config.yaml
n_kv_head: 3
norm: "rmsnorm"
tie_embeddings: false
init: "normal"
init_std_down: 0.00983
lr_head: 0.00697
warmup_steps: 578
final_lr_fraction: 0.0
dataset: "wikipedia_en"
Each number is 128 + 24 x the weight over its row's rms, rounded and kept within 0 to 255. Layers, rows and columns count from 0. The size above them is the row's rms in percent of the matrix's.

# layer 10 MLP up, 768x192, rms 0.0851, rows 711-735, columns 0-63
size [100  99 102 100  91  94  99  91 108 105 107 105 103  98  99 102  98 111  99  93  99  96 102  94  98]
[[101 178 133 107 169 141 103 141 182 147 129 127  70  83 163  91 106 100 128 149 130 174 162 110 128 178 117 132 148 139  88 133 109 126 147 143 146 134 148 133 125 140 148 118 117 106 120 155 157 136 135 124 162 127 133 138 113 130  93 152 145 127 160 131]
 [104 156 101 135 146 153 175 123 111  73 154 131 145 120 104  89 147  85 118 117 115 149 165 142  78 148 130 108 134 124 156 107 131  97 117 131 132 158 145  84  98 139 155 123 118 131 120 147 171 111 149  96 138 116 123 103 118  97 125 146 141 187 143 148]
 [109 128 114 131 153 132 119 174 144 149 153 102 141  81 111 123 127 110 146  79 164  93 162 127 145 135 118 109 139 140 147 151 106  84 173 106 164 152 122 117 117 138 132 135 123 128 151 138 150 121 121 128 127  95 111 110 125  99 104 140 139 166 132 125]
 [118 109 119 143 142 107 158 125 118  78 126 172  99  98 128 146 124 144 133 114 110 154 165 140 161 115  82 133 140 145 119 129 113  81 117 131 121 100 136 105  96 165 162 100 107 110 133 141 127 112 147 136 139  95 128  95 160 114  78 146 180 144 112 125]
 [ 97 145 106 110  94 139 149 170 145  31 124 132 164 110 130  71 135 125 170 105 161 105 148 140 165  92 123  94 112 106 178 143 143 166 104 117 100 133  98 150  84 134 140 111 174 134 117  74 169 109 119 119 129 133 138 130  90 167 103 143 141 140  90 119]
 [119 112 129 133 160 146 166 136  91  77 122 110 161  72 140 132  93 115 149 124 102 145  98 112 142 166 116  87 182 155 132 140 151 106 120 121 165 136 111 120 131 131 108 103 136 147 117 162 152 102  94  92 163 127  87 135 128 136 126 152 133 159 119  95]
 [152 129 138 104 115 162 165 141 190 136 124 168 119 131 145 151 160  67 100 105 147 108 123 130 109 144 135 110 173 104 135 129 114  80 154 126 115  82 125 155 129 143 150  96 144 132 164 109 137 151 160 144 150 117 158 139 139 114 138 153 148 128 138 115]
 [138 105 132 119 124 125 138 148 132 142 160 129 160 122 145  75 183  80 119 117 113 139 125 134 114 122 154 118  92 106 155 101 103  84 132 132 136 120 102 134  74 175 126 109 138  80 137 168 104 135 171 128 138 127 156 125 120 105  90 157 133 156 113 126]
 [137 132 128 135 161 115 144  96 170 131 146 118  93 110  83  70 176 137  79 101 105 129 142 132 130 137 135 104 126 120 118 120 149 102 184 114 105 132 161 170 132 155 137  80  97 168 133 127 157 162 205 146 119 143 141 109 133 131 133 144 154 118 167 144]
 [141 131 119 126 146 111 138 166 160 155 153 122  95  75 172  76 117 122 191 112 109 158 151 140 150 150 110  89 147 142 140 135 122 125 164  92 182 124 123 131 121 119 156 129 162 193 142 147 166  92 151 141 163  98 105  90 121 118  95 167 169 137 161 122]
 [137 116  73 127 124 146 105 161 145  95 187 147 119 150 121  94 156 106 127 105 117 126 120 120 151 126 132 138 134 136 113 127 172 134 150 184 157 127 113 132 163 130 134 172 152 104 112 131 171 112 141 122 103 129 134 111 133 136 117 144 152 119 144 129]
 [138 147 116  75 155 160 133 124 152 131 159 129 149 156 124  86 139 143 124 149 129 174 126 119 148 112 102 122 132 140 118 129 135 130 161 135 149 142 164 110 136 148 104 139 137 138 189 104 126 142 133 163 140  76 127 128 104 120 122 135 111 143 145 160]
 [125  87 147 117  89 124 163 130 138 103 117 133 114 101 123 106 120 106  92  99 165 146 116 147 123 112 113 120 132 133 152 101 183 123 144 173 139 120 123 110 135 135 107 229 124 131 133 151 132 163 127 132 155 121 116  87 135  73 112  96 144 116 117 111]
 [102 104 125 129 173 159 123 105 168  87 104 146 145  97 114 108 162 122 129 136  98 143 122 101 125 158  97 134 142 114 109 105 115 124 120 139 165 162 136 138 151 144 104 106 167 148  86 121 169 148 102 120 127 127 105 159 182 128 117 142 181 160 124 105]
 [128 134 124 133 149 162 128 167  87 127 127 149 127  52 171 124 114 100 141 115 127 180 117  88 138 121 160 124 133 151 136 135 148 117  98 151 149 133 130 174 134 131 153 145 120 111 117 113 105 119 115 151 137 116  99  61 132 151 107 145 136 121 133  96]
 [140 114 158 193 134 181 143 102 129 174 168 178 122 128 129  87 138 128 132 101 120 140 139 114 110 150 164 125 120 140 129 122 139 111 176 163 131 122 141 145 112 142 149 114 157 150 139 142 133 103  90 119 117 142 101 138 119 110 118 120 130 162 123  93]
 [135 152 134 106 136 175 141 111 121 152 168  98 106 128 148 143 126  94 119 133 111 121 156  73 105 148  88 124 155 160 126 103 132  75 139 126 178 111 111 118 122 132 109 112 141 122 115 146 134 129 175 117 161 142 129 108 105 178  66 159 147 150 151 104]
 [157 128 145 126 117 123 119 135  96 102 167 137 143 114 110 127 150  99 118 125 192 121 114 117 132 118 126  96 175 145 157  88 147 135 109 109 134 144  97 116  99 134 159 128 154 107 153 121 121 118 107 150 183  59 160 106 119 123 148 144 125 124 101 129]
 [142 116 168 133 121 142 136 175 139 114 135  99  90 124 103 101 154 149 103 104 138 122 162 104  87  97 114  93 116 120 141 177 102  95 150 142 137 104 177 120 121 148 132  54 124 125 158 140 179 111 139 107 122 147 136 121 113 107 103 117 120 140 141 109]
 [156 144 126 106 123 187 105 113 144 155 160 127 132 142 107 114 139 150 143 146 132 123  78 105 133 145  87 111 118 119 109 100 170 163 155 139 169  92 108 207 140 168 143  71 118 143 125 135 148 134 108 167  89 100 109 137 107 165 133 130 119 105 112  97]
 [ 56 128 108 113 135 154 127 160 116 137 131 119 134  97 114 158  71 121 144 135 155 134 118 135 128 186  60 109 115 148 144 127 128 126 180 113 149 169 167 127 168 166 121 122 116 115 137 128 179 148 116 148 123  95  96 129 157 127  82 159 124 134 133 141]
 [126 119  49  97 137  95 142  97 132 106 127 132 149 154 155 139 113 117 132 141  92 120 142 121  93 141 127 118 159  88 148 172 116 113 138 191 142 128 143 149  71 164  84 136 121 143 127 108 143 152 141 112 105 111 109 129 114 118 105 151 108 184 107 147]
 [109 117 120 146 134 128 214 141 122 123 113 136 119 131 114  95 120 130 138 151 174 107  83 169 127 136 118  99 118 158 114 103 136  94 142 107 154 188 134 128 148 143 145 116 137 117 120 134 141 153 107 120 123 147 118  80 155 111 104 143 155 140 136 103]
 [125 175 108 132 147 139 141 149 105 112 136 126 168 144 165 115  76 104 129 117 133  94 128  83 150 100 127 114 193 142 150 138 130 121 151 148 124 163 123 124 150 150 170 102 154 142 138 135 133 131 153 151 112 135 137 143 137 107 132 165 117 137 116 104]
 [ 94 165 102 140 131 110 192 125 126 131 145 124 106 128 111 138  74 155 127 118 112 172 110 122 114 150  84 111 128 150 166 111 116 128 140 100 193 140 107 130 139 116 146 143 151 170 108 117 126 144 172 150 103 126 124 111 144 136 112 137 103 144 130 127]]
# layer 10 MLP down (transposed), 768x192, rms 0.0657, rows 711-734, columns 0-63
size [105 103 106  97  81  84 107  82 105 119 112 105  93  90  96 100  99 123 102  97  87  84 100  97]
[[166 120 132 157 132 173 160 135 104 145 141 178  88 132 133 133 105 108 145 143 127 111  98 160 150 193 106 129 154 127 143 107 132 121  97 123 136 169 126 160 143  87 156 118  90 114 101 167 127 115 131 131 135 165 168 133 115 139  66 110 108 135 128 132]
 [140 126 142  95 136 143 117 105 105 115 138 157 144 154 107 161 130 124 144 114 151 141  72 133 117 146 143 107 169 138 141 153 126 112 155 127 127 142  64 158 112  87 118 171 120 156 100 137 137  94 102 153 145  98 123  97 131 148 101 147 102  99 159 134]
 [125 175 121  90 130 138 135 135 140 121 104 108 127 158 156 146 176 129 129 112 115 114 136 150 163 110 136 145 151 118 181 128 136 151  85 130  96 138 108 180 133 128 127 108 141 130 150 139 152 147 101 111 128 184 124 121  71 141 152 113 176  84 129 105]
 [138 117  93 147 116  93 150  92  98 166 110 107 177 135 128 143  83 139  70 164 156 119 129 155 131 135 115 105  82 127 154  97 151 115 122 165 155 133 120 129 140 162 134 126 114 155 145 158  86 142 164 146 149 168 132 151 110 143 104  89 103 180 124 123]
 [141 106 130  87 225 145  83 128 128 156 126 121 116 152 107 147 110 160 115 133 120 124 131 106 124 161  93 121 112 120 118 125  76  89 169  96 137  95 129 173 174 132 152 126 138 141 110 154 130 143 147 125 145 110 110 154 153 123 143 100 139 149 131 118]
 [132 152 140  98  83 122 132  94 160 168 121  96 161 121 130 111 168 167 145  95 128 158 119 118 135 143 130 114 105  95 117 183 102 114 107 153 114 104 171  81 121 140  62  95 133 135 124 152 125 119 155 132 131 155  90 147 142 123 117 133  96 146 109 135]
 [113 133 159 144  97 123 159 126  89 124 118 127 124 138 147  93  72 157 166 126 110 116  89 180 107 138 144 125 131  97 101 108 162 166 147 144 191 143 174 121  88 115 121 150 146  82 154 115 146 126  76 128 145 125 110 144 146 104 116 143 145 100 127 165]
 [140 120 105 117 161 158 141 100 104 111 112 179 141 140  86 145  72 137 141 129 100  92 109 116 165 161  72 111 165 156 163 133 150 121 113  72  96 135 172  75 124  97 159 111 107 124 114 143 119 122  72 125 103 142 130 128 112 144 167 109 127 123 128 140]
 [ 66 127 134  95 110 133 129 139 115 121 102  99 156 124 160 139 148 137 151 153 139 157 101 140 128  95 104 149 109 105 105 104  94 143  73 155  92 137 120 113 116  93 115 160 106  96 131 150 135  72  95 143 127 139 110 120 132 114 148  83 112 124 108 129]
 [ 74  93 139  85 155 168 132 109 141 115 150 107 150 101  93 156 143 125  95 112 147 163 128 107  75 115 147 182 177 111 119 126 126 134 112 147  97 111 110 150  88 145  93 141 154 144 171 158 101 116 100 112 122 108 132 109 165 130 130  92  69 121 139 138]
 [ 89 112 133 126 169 139 150 134 149 171 102 116 127 154 115 127 137 137 134 144 110 127 167 125 179 154 113 173 123 112  91  95 124  87 132 109 135 187 131 143  89 106 161 126 124 150 112 114 142 124 114 133 165 163 151 119 134  88 121  90 122 124 127  97]
 [ 81 158 147 151 130 117 121  53 137 153 145 116 102 133 129 125 124 135 173 138 103 141 100 124 146 158 163 143 125 128 127 143 146 127 151 125  81 154 131 165 130 148 148 172 126  99 148 161 131 174 162 112 127 116 168 121 143 114 148 155 156 100 157 124]
 [116 111 101 112 191 104 109 147 100 146 156 167 155 118 109 165 119 102 162 135 136 108 140  96 139 136 149 130 140 162 126 118 137  88 128 137 149 122 135 179 101 136 163 116  83 120 110  96 119  98 104 140 128 126 152 149 159 155 136 144  96 124  93 122]
 [142 174 154  69 115  86  86 116 139 114 106  82 111 140 177 132 134 151 136 131 110 135 152 129 109 160 122 102 115 115 131 121 103 131 138 111 119 142 192 131 123 128 124 118 175  56 100 139 150 134 110 108 139 123 186 159 126 164 121 131 128 151 137 136]
 [129  89 157 166 127 130 150 111  74 126 115 139  94 105 171  97  92 140 119 143 116 131 162 127 172 146 130 183  88 110 116  85 135 151 124  82 112 140 170 178 129 117  83  99 122 132 123  97 130 154 143 131 126 119 124 149 117 104 116 148 141  85 121 116]
 [109 135 118 108 144 148 126  92 167 120  90 108 134 132 126 144 129 159 125 134 133 146 106 168 110 128 137 140 159 152 121 139 122 100 142 120 123 120 138  97 118 101 154 123 116 101 184 162 110 103 111 107 123 133 127  59 150 113 117 126 138 103 137 155]
 [141 135  92 136 112 148 140 117 133 130 109 132 142 118 113 144  89 115 126 126 153 124 166 178 134 123 170 112 119 157 117 155 185 127 122  89 110 103 165 103 106 109 110 169 128 127 177 141 160 107 126 120 124 132 177 109 133 156 132 111 123 196 104 157]
 [111 127 141  82 158 129 136 108 147 142  73 121 143 117 170  95 145  92 124 138 166 125 137 170 103 134 154 170 109 110  95  97  75 146 110 144 149 124  97 117 151  97 114  99  96 122  62 136 125 108  89  87 133 148 100 110 105 119 146 135 103 103 140 123]
 [130 166 127 108 155 153 156  45 122 158 136 141 154 117 142 135 125 124 147 130 135 118 109 133 133 106 156 140  93 143 119 147 145 159  70 115 127 115  84 120 135  77 122 149 131  99 108 145  84 112 120  68 149 139 129 158 149 133 102 134  87 103 138 129]
 [145 141 118 100 106 138 137 148 131 164 158 123 129 113 117 146 168 110 139 116 148 137 148 149 138 117 136  95 107 165 152 160  75 125 147 117 128 158 173 126 125  81 108 105 198 130 145 139 115 124 147 128 157 133 166 148 137  98  95 131 149 160 116 161]
 [129 127 120  72 124 150 135  80 123 142 139 131 141 136 105 159  90 155 171 123 158 132 129 130 155 138 131 133 139 116 109 134 113 135 136 118  98 124 134 129  91 106 110  88  77 155  81 141 150 113  95  80 109 133  96 108 172 107 138 113 128 142  94 113]
 [150 114 170 153 148 135 149 132 138 156 102 126 139 136 133 132 153 100 135 116 162 124 107 121 109 127  99 156 132 130 121 133  96  77 124 120 127 104 126  92 163 135 149 143 138 136  84 125 143 138 132 121 171 134 149 131 103 148 109  89 151 109  93 117]
 [132 147 123 109 137 163 124 158 134 102 121 140 101 145 160 136 140 133 157 101 110 102 140 127 142 127 149 182 133  98 138 133 125 175 108 126 143 168 141 198 175 120 108 129 116 118 145 133 116 132 139 149 118 140 113 141 158 145 131 110 124 123 175 153]
 [123 119 118 145  76 140 121 146 138  96 145 101 141 129 128 116  83 168 100 129 144 130 119  96 157 107 131 145 174 161 138 155 144 188 153 106  67 116 101 124 139 142 137 145 123 170 193 114 115 144 159 148 143 150  99 106 150 117 121 125 135  92 110 129]]